Each number is 128 + 32 x the weight over its row's rms, rounded and kept within 0 to 255. Layers, rows and columns count from 0. Numbers have three digits each. The size before them is the row's rms in percent of the matrix's.

# layer 3 MLP up, 384x96, rms 0.168, rows 242-383, columns 0-95
108:137085163205125086137142115092157160144165174154149119155073122126149139116098168122134131139105115132113143132114141091130087105092075176102110117119098124089155111173172135174145112152066134117131095054147078124160069132131090151112062121151111195158137162103136222070123086125109094119
103:089132130117085136174119100165125112146102223107084134137135141169121054141176123112125132137106081134183108121145091116130103101199096085149091130105111148108135123185116119092165078098084202183153138085188100163128141084122081125131151112163117133140154187169140159122116128114131078169
120:156156113199102149127118119117097133158184116179121124126137041148072141141136104104195094158114102128095068106131210108141151128124137116172111097127040124100120158170147138107127194128102148146167167103128085138124078144093153071142138089178102121168123157161137152121120102151172095151
105:141193106126142116159146176084072105123151105198133156104142089123067167069134115128141107090131152116069138032116183118154059078174167093146112120117141101204117148111111142148155150108170133126128161160131100172131070112084157126153110135144121106150097116155095146185134119119146158116
101:148067101092115177127103122182122187142169095146136136169153119153119156110162057117155186109141095112113131089071122110136157174107148140122174166111155153152091160128164142099138164107053138063098102133134133140137080141149159112129156064104149165147133201112125121139147048076092152111
084:206134130119106160126113129075082149133167108136103209182093092096163185165211170109111103158108098128094101160134135114132146127148148169120133072139143134117136123125116111160114149141141099118085112186138145103104096146075195123137151132083090184119111131128199116098163105142134121046
110:178123111130139154083118157139097104144116104089170111103155091146061118134105184062170106160093088142169093144113116074120163182149163103144203141127114149097134110115169067132104100142071151176125147101145085095120131125131083055128159096124112157150094096168122163117186141159190153128
109:203135117167122113170137146175111137164174104184135137121124140094073095149188147140132143082113140131127142107166087128166077102131127142070103121142052121132132088082091167172115136122123145121141101057148095186112122166119185124140105164140088186149105135084107173087124101157086082179
126:140154114094129119133140027139116121136123106111156136182160121123132099064161135081107223104136099108143146114125116131088120118184134130092135127120102188147134131144104218140173125109092180155061145156108114095133071086048095166187091160133107111133121149115136119156129125152112110165
100:162135075133100207148084125151111117172113103131147144152123124131113104147200069117132187107132123103147113117087069181116182132139152056120136146094150106100107174149165110125129081104163082096136178128173082110076123129134163107133090134171078170152096169105131128072152112154075124173
108:138121060103131173155118159160139119154098115092157163109140137183122139139104077088170136113101117111150135098149081143112114119173101069106163138055097147120158143109137088084090112090145134175140153120113170094139140144119116117143095092163043169159092147124181224124178111168080121167
106:117149105136064095105119075066115176144175138103177138181156083149105130108163144147138126140117131134131144129151142056108138146124160096128156143135085159125148118126084104156109204119103086130138161144187152076120073111100056130122126194102110142146168126142149168186098066177122117067
095:141088086128093085102117101084113156132133163127145096128152105109105135077134174121168132109109115157155040163142181159141150117162181160076171095116115077118184091073095121108100122188146144122110145116116120198142105109128086096145170162151153124135102144051165124093135107168198100096
105:078094137133105145123090164139121126099153235152231119117135121142065092108072150108129112126131082127144050135168170112130114109225151099102088106141147132132156124117128118104091132109174067118099094121130109171096124136114059111141161137115177126138129162122150125156114133091161126147
010:158107156117099113110120121093119156067111100137113119130099153166126162118142115130125094143163144119128169120172051134175104132099091184136198140137133167174179158149206109105153106109174062112140099133078113137153204178146129144145195198151113097154101158186149135137154157128128092122
101:171146134089097128151110105115151116163168093141166130111139101113126145093120104107153148069093133138121127076119115191143090138147110062148120139164103098130064180146120174065132193125121200118134099140160013112142126120112096106192151084082118157148067144148126127144099082127131151137
015:095163128164141143143138117210087073156130073141166164110162082052111161138202131149153097143158083151132177145079111122073131130129142146111123082131122114145140128113050111122131151122125198129158152147199095108150071140105094085121074098108162125101138162107140143129129072123134120176
108:145180123155126110183139164094116091178139114108188137139143122168121126138127101118174115156112071115097101080121112175133157179111108075136118083110089164142170142141158148060084122125098129149167163169115076143110068128102111107137102127196042123159123162142141182079136062097124111155
062:124112140177104073081122148087117147159138137123163133117120091079148078124114144149173111099132119054102099155088201128125130116155172132170102097089124120188170091129103164171089166192131116134154157148184087158168117143091088101123140116115182140164099134138195103118150113095079062107
087:113148157148116159191070118101107104134113109187114117143144121137129150120129141129156132118126133139061103104136100154088151193143096097142099092176047107108072149227125145104135177138108209123113099117134070096107140099098142127168148064157152116168107133182091159113088105125171141100
083:168129168101112128108092145134087141156149106196088116089071101159125166162138097094147058159087092130123065137101160165121176157089112130161100087123124129085166141176094153089137214152162148132139189100091103108153124102113146088170149108114106146130084194183159144103137128097100119146
090:158127117078092110151120123109093146156184125169154172095202108139104127113058117139117164079135161092135128144144150164146096133134158137073128141110116063144127104158147145112139190076098125131147127137123123174157134146043052107152064094115156126157118138189062167151150106116094130075
093:130166111145089128160166149129092141155104124153090135149153137175138120169218104126091122093116105098099118136114106114183089070136134106093146136131100227101176051161075100128115154135115084113170127140109117107136105195093130160165094171181103097130105187089093149127101109109145127167
100:159124137150151175119108104116136062121148198148161106169115141076160108108121192126100179088120105135171079119119087059108112109128118148072089089147071124092132125131135163148123166154105154145150165160120119155088125138091067118165181142170134105145148187113168160106103037112122088140
104:129115094187106119168160155114132080136093137093153185077133133145100112154133187109154108198081081136167075156095127095120165140193147064140160108114136158127140141104187100081063122128112116152109142106100096138125146146108092109148131156159142141130093199071176190140131093076122148142
115:154135149141112048146166127128093190144139180172197189091093124138066150134128156140170112145122130131090140104156166082162061109105107148096091104148104177071162106138152118154111189127093107120154104153108135070106091136070123128132079108114102198137164132119143152146155123086131171106
082:107129062107065099119135124194081138182136166172125092084142142141085103109087092153135147149146162139139121127104145121158141151091102125101153122126113067066139171189140115081153151095140200146111135118066112158171140188124081115144146067111121085149151097172086150180109121136150074125
109:145033074101133182080114141208133139134138107144109104144115106180109159119187090131115172139127122105146132114145096171097154147120163111111184133136165130127103092087119092156062082122110159035128124133133178163084082173120177105123120175103089136155103072095147121138136116137157126127
096:113123096111099136161119124126128117179098130106073107108150123111132140120121157120176153148072133103098166156073113107069156106119088103100163145091138057162167137189159117084159101099186134162091194063153153151150106170123148155157110152160091132142150132116137135229089100146080083113
099:109116131149122144102139078129114101145135119102160108153094116105150113167077176106144163130115142096071163158141103060108088123150078115140104115180127152140075163158141241126164097144137108096087137116162088145111108111075109156145115215123122116147139105084140128160058151156109079191
112:100103145084092068120114143141115173135149162183160125129135134117053129082138116160148187123135078118086119047148129096111092144148156095098096151185131185138151146085089141146050161119137134083136123151118140154140052185121136176131083166159077110146120118108110153128093069114107113147
019:106131149162156125148113135236109062146134121137129123142192082063125103111190156144157104122167073161133158101122140130119117170133134094088129081099145097119139109130106151118112154138108151183132200117168117104165030122114116092129088097086149152098127148041116138152123105118147111137
062:084106175149110102123084149089137087145137151194150138132107098178086119167108114146151152104082133133188148137158129115160178122166118079105105060136046086166061147140135170134180174154167178188130179157134183128121127129102105095199124154101128156124119161117124135139111102112161102121
087:127115116124089195119074154145100113130172099134170126123156104150111192141121166124169110108078131138091089124111147139087185131094123107134126080175122061179077157161184141111063169121163180099157122114139032135117126112080152105184085144143136178150085116123109104129124150140109154092
104:166107097127161213164133189152115159125101144105104137149091097129143102166172135081172147115120116105137170114071075101139167176146145133103144127107135142083126079106170132145134087112097111058097097143174137150097136174106148107126073171166080111155139135085103112134120094142084053198
063:160107099145098179098108158106067086143112098156100194078081093158113101173144147112172101155104148110089153110145136152095162142125119127157165087173117100173076144186144124164171154182207143102137166129165100112179091076114089127171086141135117154103105177110134133161112084126172140131
090:169178133088090155170088099137115062143140148161107138093087131161101106165171133073117118142127093134135087106119129217085142134167163118094187128176150171150116082120077116090173199161129115125101100155090095117117106100095181109174136110114084125125125178130144120171099126133189089114
098:075129147114124102181090148180091105149134146171082125138194133207071114135167105116121182083115122128145099121073114107114079139117151112087200148093148179184133084121119153091057104053109122120182100138101117121148143130131131102117161101157150096135132123168127134171113099105180148164
094:151099109095066091161102166133084098148159111166093147105136129192123106098119104161149180129165101136132135110077134175149131177126116147089167130148127104099107093202174120134106178073102156148080088147101099117155129138098199088152088095160132127137115157216079096158100111085147128145
091:171112113182118124080134125125131074152140120100089133062128130154099092187145149100146104200081077151158100145100152082146134115139109124174128139044156161113156160105208103113087087138077111172126121070153091159118166114132119119144108114146116191146070116089129144108177084102125151137
077:133140087078145166159095173130100155169143088104158123163125071118116161148169084095192096066106133132099144128097124106106188141137074086079116118146099137159106126130146188097097190140076163088100166149188167141123187157126148097179161154089084133140127150116178127142153093145114158104
096:090124046174132124206120137074135113145154186161145111202085130168138111160147133147115089126098150099133149146120105095111142078129083136122133091156134159101145104134169179142185084130136206122131149072117130180105096149074097105107162120102076108147113141113109144170142146133102062082
105:104092138097112057131070140159072079156172123197084132111167131200112113161163166150142162134122105138133113121096150165118116081122173141091165136172108095205139146162147167125069104175111120054124128089118100159146090109109132103096100107157115110131133117174108172143109098108183086123
092:184054136152119207147112187138128135137081137064111093125167146127103160132122088107192140076135124102121168144043131176131188199128100087112145145098132144120105121170122117124141109139092120128060114130176140144117133136141145074128149132184099161146100108084131127120125104107086058124
112:170127052148129163078138189163153098129151131101182134103107132124055161077178062126123160100081128130140132164100118115080123165122141096102179079121199123167115120106142142125150140067148150125107163105125116102116139157108155113142127099098073101142162138146151100211184104166086137101
103:109154162137113097131108038114138133136191161132202138139110144150121083186135139114128108173141132136121085136157108102147133120173094142139087057098112129088177065102129153156171146116071118122097154097103096111133105125089101110112188093135152240142114139132145167101160132112094084108
108:163157081156104156067113165153123161154154147073166115122105043139118153077122079087138157153141090134065127112179126133122103174091147121133153155124078108161151147110116157139166120156117123167097079123107094108144115101138119040119152069134127132136075179128138201155172151152103123182
103:064080161120116160150067124097171147103194133157141157114107094144140130119117177103104137146147131118097147114141185143162171157169132101126136128071109091139139089111148068095088151162103132147111099150157050168155130140123120108128133070155132196140034147114160170108097061096118131161
114:089068116191113150115099114125125111115157142143086163118150113083115210150061128106139137151099132114145078096160163158057195169092147081099132139085112151130126192106116099077085121172174121110140120113160124154150099129096168105164120126104186183140098160111164167110159146149124141182
137:119158106099093104140112169167091113158139101156130135121164101133128143138179127076112160146119108115136090116136098116143162185147122078080129115133104139112177131114063110128111119106128119066104223067132100147118062152096097118158125187158089176166115206113167178128144088117068086155
111:135175125157089117134139080098078114164142092183105150207128059133141102150123126107127167117107109123101124145153120182111094137140092121143098047108055134130112138199182147143117103056114197161164133115131111129119092151102172125142158103175097142137148165176138145088087132139143097179
121:148158113188144107110109126167126156141110147082111151152076111099134118145162136065118159121048102102079127098086132134116087105124111140106151144147097157190117116105110226130140144169109120091113135167108120103123116138073128118131097152145090150149086135058214136168170149145154114215
098:139156075133135145130115153180142104193091145090196101139129142146095120163116095129150137132121172106133131088104127116169126172107115091104179107105167117119149095120157103148109096054082120097168147080141155132106120186131143065129087143183073087164164184072117147179094053139115111154
108:157157134154130143124130140111184108146185153166103102135129108126084100149098068110118088209126128112127101144137127086111103160150052111163043085084100151138169208104161141138145209082138169135083157069151143151118152157106115069137101128135129121146153119093138158160127114141084095130
108:155087102184133152153114144122108147157207189151196170089173102149107143099101117115127140162151136120148115075146100111061153076181092101099125112119200129159158176141084149162114160100153117087166125127080148141098106110103133154125149161120085133136110141088144156163060084091091124083
108:172156096102073201110122128144127195114177114103169081126135078127171142094116084129159189121128149090094152108114118123099129080140163160066164136095144050147150123163158141107141125131117111116098138218133162132125110150132052132151096076168130084152089121124108156156124062125114112120
107:112115160126155082113117124102146096126122169089169121125072095079099180105116167117143119093112147102067159082133167184079150129144115122124089116140108154161106169091159146149120096173151153167136136136080152135089067135073175099109112194151051149154109087096211104173119142146113125153
072:165109118173096169144166111119083132099115139183102137100101104170121082127169089090133127178101099118088135142133146091089156127106080131159134056133170151094147129217101118151134163198218127127082065144166138136167087147094111163139117098147138117124125144180117110110124117130200104143
089:133087176079040146087139156119118019171131083172128152121098105147140167154137123119137125118145111113162157123117153189182140155147096087153121101130112099156081140196125137107135115123152190157102115124196152135156110079112116082164077135179081145129137153162104133106143097114128148085
098:147142058114094191079131104184158144177129121121099098196110102164141132143175131115166164159079130134214103124136086106094097122077158124092167135101141146101129090126094138156138081108097160117166191121163094097123122085133084108133186087135126127155120152080157150157117125147109050140
117:131153104077095148103155069175125218183126130129163097107132150134146117081097102055138164133084129112150079130100110158102150138100064113132164134095138137145176183182114103064156133178145128136111174117092110067132104163126122125182105117109129118136146167052175176141134097130143114119
101:114154043095127154155109135133118107099124134149141169169136145090120203093127199124145163078159143122089102148162151183078151097117139119094145129082119123145183109095101130155064096099114124108091132173145080216123117162114165159134100142151133146155119143041168180086126141145136118133
098:158137076200146161133146097137101181137133150117112224072123130128047150111143135108137111178050131129138102096112114152027127097083133132114177099146175176170129141158164122144079162136132127103189124096082117165127106128108139119117117104119115133127155138107145183153143148127168149092
096:134095164099145185098129104102135110107176148062223114177085099111137154146193123060124167077090130070072154136165137156108148119106130157064112152119163121115096106114173178130115126178109122106155138116138137133079142099078091113135109103124112151174090106085201115135139124130113107152
123:110110148138094155158058139102112139183183177130172104106093122112114143136174134166156127074115106112119054091131121113108139082146124129143137098104170073141113161078160195146148127181191094113143130127148113101141108193130087147149135088112152087144030108120140108087087095159147108169
087:186151084092082129105146067144134145124148107130074196140110123061136146136111103099156141164075110146132124133123129154086126116086125135124084053132128121160124153137086151127101124115147134184159161117145148106143131208072141137170113174139128152127105077046223118169130150159166131146
101:122110105139080192159127090116127082117179138114090190140119143126117137192135105113160173090117111120150157125088096157144173168184145103112144179079151087149109137120105106083075103145090076126086132132204095153121130189114113146131145150151110201145113128123117159117075087129117052173
100:127062096145119156107066172163149159142181153197109150161102103123129173160140091116100124082167132144182124108143171084160149204111132131119088079143101113136118107116139165170141167139109129080113104093127153131129120109125111045110155086098105149147161130138182135087182099178075080099
094:155026109141090204120105136179129136161140095129089163172153088144159210135109138104187152138140090113160126096081122099116159160089111146121161156092116112131110123173155087125123120141142198130058102070141138145146105112143128093124127093105108106147099169126112172107129100086070087156
104:087112132160140106162124150126133123157174133126105163092093137148123094113125157106147108147082122143127101132146110095140108154158100116064146049125049112144215112098092116146144163124077100137100157090127127134152139181097159123108168123096135219143120091152163214100210135179127133130
093:134064089124111150136131099182090179140168106147062187077182099158131145144162074080166167160120112136180147127163142181110157126161169134102155158100105159130135137191110100130101111172074118124100112100130157115146135102120135159138100103087132192136078111132111159087194080178113124148
119:111087170136059107093125092140078155178135178158191086143134070117131149107162131130125156112122102123115060117106127139162136089148106141083118132158139125140144199151104140121146154157124144184127098169107157057157091164136032129152107089095084099138076168148109129123166082151105147095
119:056086125157121082140121173108092132122140164098117122114140122136075135167123149070175110166094086143142136159085166093171183161189154095110144133115123111123189076102096119107072115140146078132057124096142167166133119149123157099136175199149116128138131148070194146127167100135128077125
111:108148118144061097095133089133109156162152141114188168141085076116082155172095140116171135166108075126085119064141110130145089159134107115106102125106099209133154168110131123151083174102152110075148110118154111118118057149090130101138091130140098160166079190132161200181098121104108134146
109:127124091145098153121119089173122137134126088128103131142090118064136118131181163088158178176054119112102121129100153125061106108078103144104155096173083108169150172130114171182145149182117122092132145139139152117134089181099152127152071206125147151143149064084189132132181147147173123143
097:087128117145106136149160194182113153144109126068082101120112140128094126133170160119154150132102088129154137110101096104117146125133154081109135104149160149192164123118070121104103221149110074067103143136152149095130111193125143157132065219178079099132153108127133078177099125114120161152
109:097150135100145073118152141070101197176125128115117138153095093124138184139123120130174085116082101133129137102027104121141171097118166124158149135123111100108184104140186112103096145107142121133085181103140151144170083174136128110135160100155063109149084093127128180188128082114068096098
125:167154082137083097137125090123178076137136124102136135212153134163123155115119111124154179143101099102139121166142085121085101128112168136146090165109092116124147080145173101123132103091125164135089175092134019148102131115122128147120101081094055122166115141103117204184131152142094098176
113:126157063096142161068135145188123147160154107168065143113115140125080133151205175139126164106109078130140146066158113082156089134070103153117182104125074117149094091114129179157107182133081156108165096063143095136155142128093110115147092152112101161139137132100116158125187115136164166154
097:109139165105095157103123156152143143164142099146117158151050109138156158143224119134096125134100110108124134090164145149198098131073111124133076072095080147112103162101084153149139128157141149130166169104149119129175114139097104119165049124147109135134108117046183140134220138148124101148
100:169092004062140159096120169175090140172129152147120117116114121146126115123134117149185120083112125135180106047147127110059118117082138113123186088139073107191129143141114114110140205146105183102159160162116121115116138131128156114126104123094111117142181167146117167144103122121117096125
082:124200080120135170144071141148129094157146143159091094108170113170087163098130097115131163142114128137084039128105138146073150179133149104071200115155094120115182100116103134101116176147109132080116154161057105135142155142097154078186150147132174121136129119137105129153158074155161100086
099:103101054159110102073096077165140195112163138090158098133106066097128161108139141056146161181089110128090103134133172118084129163129196124107174150138129135138175148096119138148131111200178115091199140134119125136134136117124103089127150175111161094141109085070144104167120131168141089118
097:102111117119126147192131178140084130123136128089084131093141138086136153099116109119192137180099135116052145127054146182077138116177172109137144145161148098162152132108143168076063089185082085149051142141146116106140113139108150120150106173177096156127106112100204154145127121131120113165
095:082123139171132097116091086174115084183103116141132161145144177131113082164139132113120185076138117112175115120121075091187120049146074142066124148132095132125119151146138127099099142114056191148125154156131121110099097169104112186141168147105124169135103181045163146151167157138131140131
107:153139107098150126153127148097108094159099062112093129193148082147147109086158161074124185088166087115072157117138087161064132113129144120091183141108115164199169102122079163146110089137127118140095137167122139161103111146101133162133105206205087136140106131118160162149084107138117092168
087:122115114117149164073124093191110096142125119123163142157083127131118125183194101073128145127089129127142132106158119139155141140093100101137080141136161170203043128124129174035147082147087162078123180151163116132088107105118127113168163160139115143154140128117143125149118170031137150153
081:142095134147121107141148143171089132130148173109161172148052158126128208145109132119105094113096093123130096066145155126178146132112111150100124088126089149165143111114100157100108176163095192118163151176093146148097048092122149077143140120131133131124146191104240139114109094082129113129
126:188107102113060116119098183138073131142156103181147119092067077126109131128119108127159118159100062138123165110107186150143176139122105111136089123154092128123077110155163163099107161153175143110082203077179094164128076142081124118171118133132076165131133136187143119158131136104129068138
093:136097137207138100156153133100134098148158137133151136080090144103082128167112225134162106167099086145130122151097127088120124114159147109121150087159123123108139158135157146131038129186095084097112101111140062171114114145129157114119133199146126153149093084087136183074167079128184133099
100:137117162173098119097106080165128090159113150179088111104102134122133077132210158096099186164092037106133079145138107158121123077136123138102159146166078136160123153203089152149166144166149141153091141102083101089107081078094152124152115135110093114131151170169137121125136136116171096180
096:124088079175156123130126144110140115119112200101071117124102129129106107103089169099134190103134020112150149127077124119053131145094104112155148117150091094163183106177137164147128109132156134086105108143090139123138090117128095122149122198159082139155084134196167137148124141158157089188
106:061116139147081134151119118151058116139140102112146186152127062131118157101119083124142100080128134120117129088121162123112208092205131083135132115137094103147114171139100135089097146200082145140155214149104173156122098116103113119116155159199105091131157133170172145097111094118164156101
098:089137153168050073130107153116135109134116159167068129082107077128100159100080100107146161172147155125086131131105169182082117113131162119089157146148095075113185197090134110088068142108163112140130124155135112177168064093133153104117103106150140102146070080123120153164136180143159149142
104:187109094102138162098134081181142073123126131161142119202139119159133173063109099116108172173111098111128069110088139164093164118094104145079135107150204212124134193094135149071115146104109176145113150151095135118124094151126093116155116110126088129137128179099186158109133107103135143085
106:119119085199129117086152088065160211142163192097101099148092122153147116109122107090154118148069049127155156138111139111099178095106090096104158148130106144159187113121083162114149116159153120103113147113124158094129087148111138130128164145102085140155139113130147187184087127170080079084
100:152096081116125152119111083173113118138123083133160143183155130109131143113157195048147181146109091122110060113114167082049122149095141113099182112139141204177128085096094175187097149150150130067177129146116118102128132135116154131160141181133135124126101105114191114104095089127155134109
084:157120125114108143183046142125098127133128140161134107135124102170102190126153090105146123159078114163067089108110114087099120142152084106101092091222076132128143144147144122119109166149096217088110148118139124139049116130090117095234128131164120149179111148115113144138110105123123132138
106:151105064136115165162108203096130138119155172100157179145135094157079160128162130116193093127099156120095136138159156135079200160105161107151149138069083094122157091056154115137089103129182142163160162119133122191121117121109114077107109122140090157149099169080157118138139096127087074103
111:124152069140085187101162106187158158171121124127131079178163117132144156110143129123202211141140117112082097116082137105129098128056096107113133090145145172097124143145093193063115097078157119113161085104175113067163087104136120155147067121121129102143148144136088145142147122140114088139
098:150094171072138149105114113170163093144113129089168106141153167160129127153196166083119164106155055085138135159144102142135110162139096152093113114111147129057118070148194183156159130095070134059116110112086130160116151116117103131147096089134143138173082164080127150143119111073100086174
094:174131078100132173108078108193133054155121101143144127090143118092115154110100138116155177157127112102161102119139117150114102138175074053160126109128169136120081183163176115055157121116121174193096126146173082079131153103118123077184176089131127103126148114127147121177142083098125143132
107:083073117117136097099108155072115160105115096119146137120167088145139158124126099161140124149155176117097125150078178149160168118158155134145132142124138057141148151132178124118078155171085083105114128155156113188142089149127034121113116087162143153147084120139079165131187053086103118060
104:095085117162077145056097072135139163094150175113120184135170095065110160129152136116136190133101138139091108049124155112081183134170183118084178152128155110181121153065092101114049141143168129113134107118149140124149102134111141131142143116092153191150107156136112143115125115182116147153
115:166138101101063167151078131137081106156221145108145111132148096109080102132154108101148144154109068124135114085103126126086120139164124082127114149159127058155089138126167133103145128086140159089135193121140070152100162110118159106154133155181150134145082181144169080176097093061162127158
119:081152070082124076106125134110116161119157150131125110184067095124147111112130159140179129120094119138140130126075182112087148150117130114148167098137117069175179101116131206122146105140174147093087192126099110136130066116149120103128118149137041092154143110124186125147083078110085078168
132:127160091151089149133109104106093147146135102111165113166160117139073138102097069127187116123152135105057159097074168140055191117166115046145156148116109113159165145160098107116123090165129140139075199166096180175100109144136133116129119153185075140147086108133148148138152098102112094095
091:113082085126117160140127164140109111145094101068119211097161117121126159186154133143158091177092143151178065110128128103158161184160149068141108065086132189139155113087154073115065155115126113168144200061121140099132145161077124106115145167151141171131142132115136119117153138132133163110
105:169061151161145172160122153116097176130178142117155157100102095108136182114142095131136153123112146103097134107083117131100186138141196150123160176093161193117134183146159097077101118180069098086124151101145098166118104158139090124123149088122153188154111101084081146103152091096066085115
093:148107170081064118104103156116137114178091173116096122143141125167112158149154096146173111158152045105088102106131124100186145184153131127116131160185103163122148142116101192130081152146094179147108052141093099128114116095154089130120191086179079112145109166119132169097108136065108125140
119:165162100176116074064113136169134130123179189108105082133198120106118144096093124129151138204119138129118100160147167140110115123151108149109105103171163140105183122106137121090119122098121156125086126038111042179134125128121115102161146147097150147142086163046144141135117115181130074140
117:110172118127091128124145129131118170152076159120158112107151132141059114109090135095194100160114093136101101140113154113128129144123154063140149114122147156119189116162200123076092106140110141132129125099096092176108154186146101056124129073203058089156086124053170152140122100098142154144
092:170136142131084098167107149070048115160155100120157127129078076109126161142102129114149157143117148126095139115159119223148097147103181149087148157139106120135081119148109089180062107157148128107194151074144152199107100116078160104135128119131151130123149109121130092143080136101187059117
094:172091170194119109134106089103114094133153162122158115146102120095152117088109182120106168150069113102099150140135190116116128063175122168091115142138111188097104183173157183116144125187084150161080141107125097173128121112082059150160104143103132176134081138089125119120094108118138057149
109:153143140132087150135142085096134151150115128117131142091153153167105085161117133093192103143087053120151062158098118085141111147177116079139120106130126145089167120172191144089093106139130109131133156066140059121112157147121110122139063158184137146141043162097166170097153110134178161178
101:147143092076095104155111123093101092133094091190103133120206128159053171087092076142133206149155152133112114078097174154139146201107159128057186137116121142124120119165119121114121132099122172136102086139099118161185092141093095115142102065138156106135136120154069144131156111108144139151
114:158095085179078136071102116140097141105096166113102090218138125095081163125101088124146147132079135107116126117104150129098150098164151102121165156209171127151125168121109117112096091163134122121141118078238094182144037103136084104128109147119148119152141127111114156121087134145142112143
091:152147102167126138059169099069162116132119136101179129131142140105078111080212140142134183116093061123125126139141102081126109160118185130076112113121128090162154143109091108164122154100143097124088155151132114065096091180089134182170105192101076135144146119144140118143171104136107138202
114:210150119122119173132104148111125107139183141097138104082117106126075132172122136073152116148095112122121161161085140158092156112167178097124177152056182117108095105090190105093034086118108108154129100139179121120117138157113144091150130142136132197142051113108136118152164114122117096173
109:130160099172075065151126090083119126160182143165152097131086083157103159112157100124149103225115142138136111099105168111089154140104168140082196105145145108100191104109082151136095166174194122106112198095097166122158105130119086088132126133118087130138121098125123167125102091093124105094
094:095120098120136111101125091162099186139165208108187070130147120128073130124115109090143150128127110094112124099113149099075126137104074135146157116154143135247154124121095176118153134106083095084120135143091156099124138117126134090141116157113158152132163158085152127209148148047121121181
035:148128152126112143152082162151098138160160147186121210149167134124095150095127113119149113155138117111098116120121123105137142145187113110078147035132105135158162160149158166126144162147107146111120207102204129091168087121105130092171103127114088148064074165103140178166141083088132075162
099:140123095187126159124073191157127125139167185059100117146170074150131143165126146107168127143095108130119114118107099098065183164068085095084119113162049107169131096105145137132137183085130140078094132131141061125123126123103166121162145141125148176155065194147137158151140138129112128156
093:174055087152145155161094074130081150142128113133143134189172139093158118143114128144126189102144153095143145136090070157130145072122044153071104135106098113119126173173183133125156110136099163137076148141165122155097115137133139169127180092139139192155106169082123151090100107098075083128
106:169114074095084142128098153142104175132124141153184120133087048132093126100128103124145126208089057153126126101120195126116122172118118089110108143145129188118126101122109169034097168139135157123095140137160111186106101179079084119189159142129091156144140143156151149108123121130165081118
088:183141153117162093108105108088164102142090119111131150100114109131143085091170120083097211147126113088071125156126112145153128090127108123068165161156127143155160151125076145161165163172089135121073146127099143072083140157038100132175127124156090169132136190104160141140164126196113100100
108:100165155176116111130122100130115117222119174094130139111126118154082145149053111096187121143100067127115070106169099108101144133107150094132147120116114188125170165088126145098068145143090087124118092176137101157115117218120117126119139052134145178141126159121153153107166160097169169143
101:155128066084121103113098106099096180128169117146136102089123071152141149147061117129117142145092121163093144133107175163110182097101110130086162134120092104146144080171145156114078166187145121132114088097110078135148133159052129095179173126177133171167136129110136125176078101195141079097
104:094115130164113073198134113128134120117167173131158182108108119116153134126109093108166097148088107134104112149103191092147135118193152160106137115106123173155204136107140076149111190148119071044098194086122155131122132182098143107111123154109076175138081117122176131142088125139084105166
097:158162145158123116225127090071122153155127110051193109142182114144073123103112123148144157105060099108116141152158099168148070117113136128127140164094081146079145089104165063153102100146076094143180173125157113148113071170078156130124098136137126144147113128132135110191119110100153114129
108:107159081173099088095066104119159130132218201132144124131141135164079130129091102121145153103119146145108041152161153121072102124153181150075178125118152075137165090078099125126100145119173106108122087121050098133138129141123101112102155117085134137147058142125127149145148122163129076106
109:167048139163096151158101100124086169159086139133082095140127109112118140180176102133215140069102111102106108129082107133097165119211142119147161147144105090104135132132108154130096086204158138114066137106122125131117059120145160115125182163160134179147096118138161120105143106135088072137
098:164154145143154117129105168120116184168148080106111148089160131136093111144121180130151110161096097134145150106090126147108067135127101118145148131063067090173159121104155121169114129162068141080151229108100141198160159101126135071134115122128120184142081095092108129165153064162089102112
102:161096156166100131173133099081064097125128170123139199095144138130125125212110130148123124120138107133078088172103139108159127116226158116149073131144166137109156102092135123094077138124148084140075096112142073163113114173114110099143143203110158155145051142140104144103142124075123121158
103:203105115104107123177103117124098192121135202142103115144096117128124150133125117137116189128142115114115139118034115139101171058116114161091174183115146094113152129185131089082111099133127117113119127180165116167127073140145074122113114119160144128144083116081115195109152100076112052122
103:079146093120181132149154148100161153124128174102084139101108118094110150181075115129183158081122148149126154069141124129148172158120166121080158129076129061112127120079085107078125162151136062110152097115172104158147123186083163112145169147132167197151155113151120139166090134170090067138
114:082113128128110096222121131135129094122163176158070173158160132130104140109141149140166157100142172151141109149116124154149101123099112114093122097100087068131125083127096126156075119132132139068050113122193129207163145168122107105124142085149133119146101127165121189112162110054187120094
108:134129070064125132122130152156115155103162132134165181088185143143076158133116132073131145093135153114086113139125165166085164124159124085149127111069166173178171153103128101110087115091213091135062136110166131114128139122112108118165061155113115165142053167086139156111144116176095160112
084:148163131143154095105097070215116089155126115115156132169091139144150118156159136107095169094150122103068120090166121099081105086124089086146130149140145197174090148116120157099179094135085152074162158151106108137108142100054119120178087142162155159133110160071181141153083100141157150155
098:165114164176114135101132108144086148153154071104152177156063140120163156163114142096149117081122016114137156122116147090141102157151077108165085134139122180204117140176148147187134169135074111120111138148118128072123149074112178113140098147133104159134140140086150104134125075140063132139
100:109100113130126104110135130087134143137108129090139091085089091127083123076091156134210133175086144150126121156122182163054186151112148091141180118129095082113202096156107083116100117173189135148111130092110079110183103159131106093132185103161144134146083104127133140139126151166122095200
099:184114092134096160119101096145132175174122112127122085125120085171056146095101130111145186165136096103135135099081081158101153094119126133108183162113154089103095200185180058144134104084143141106149122198175145125114061172135146120144135174157117111141089079106129125176133120146170125118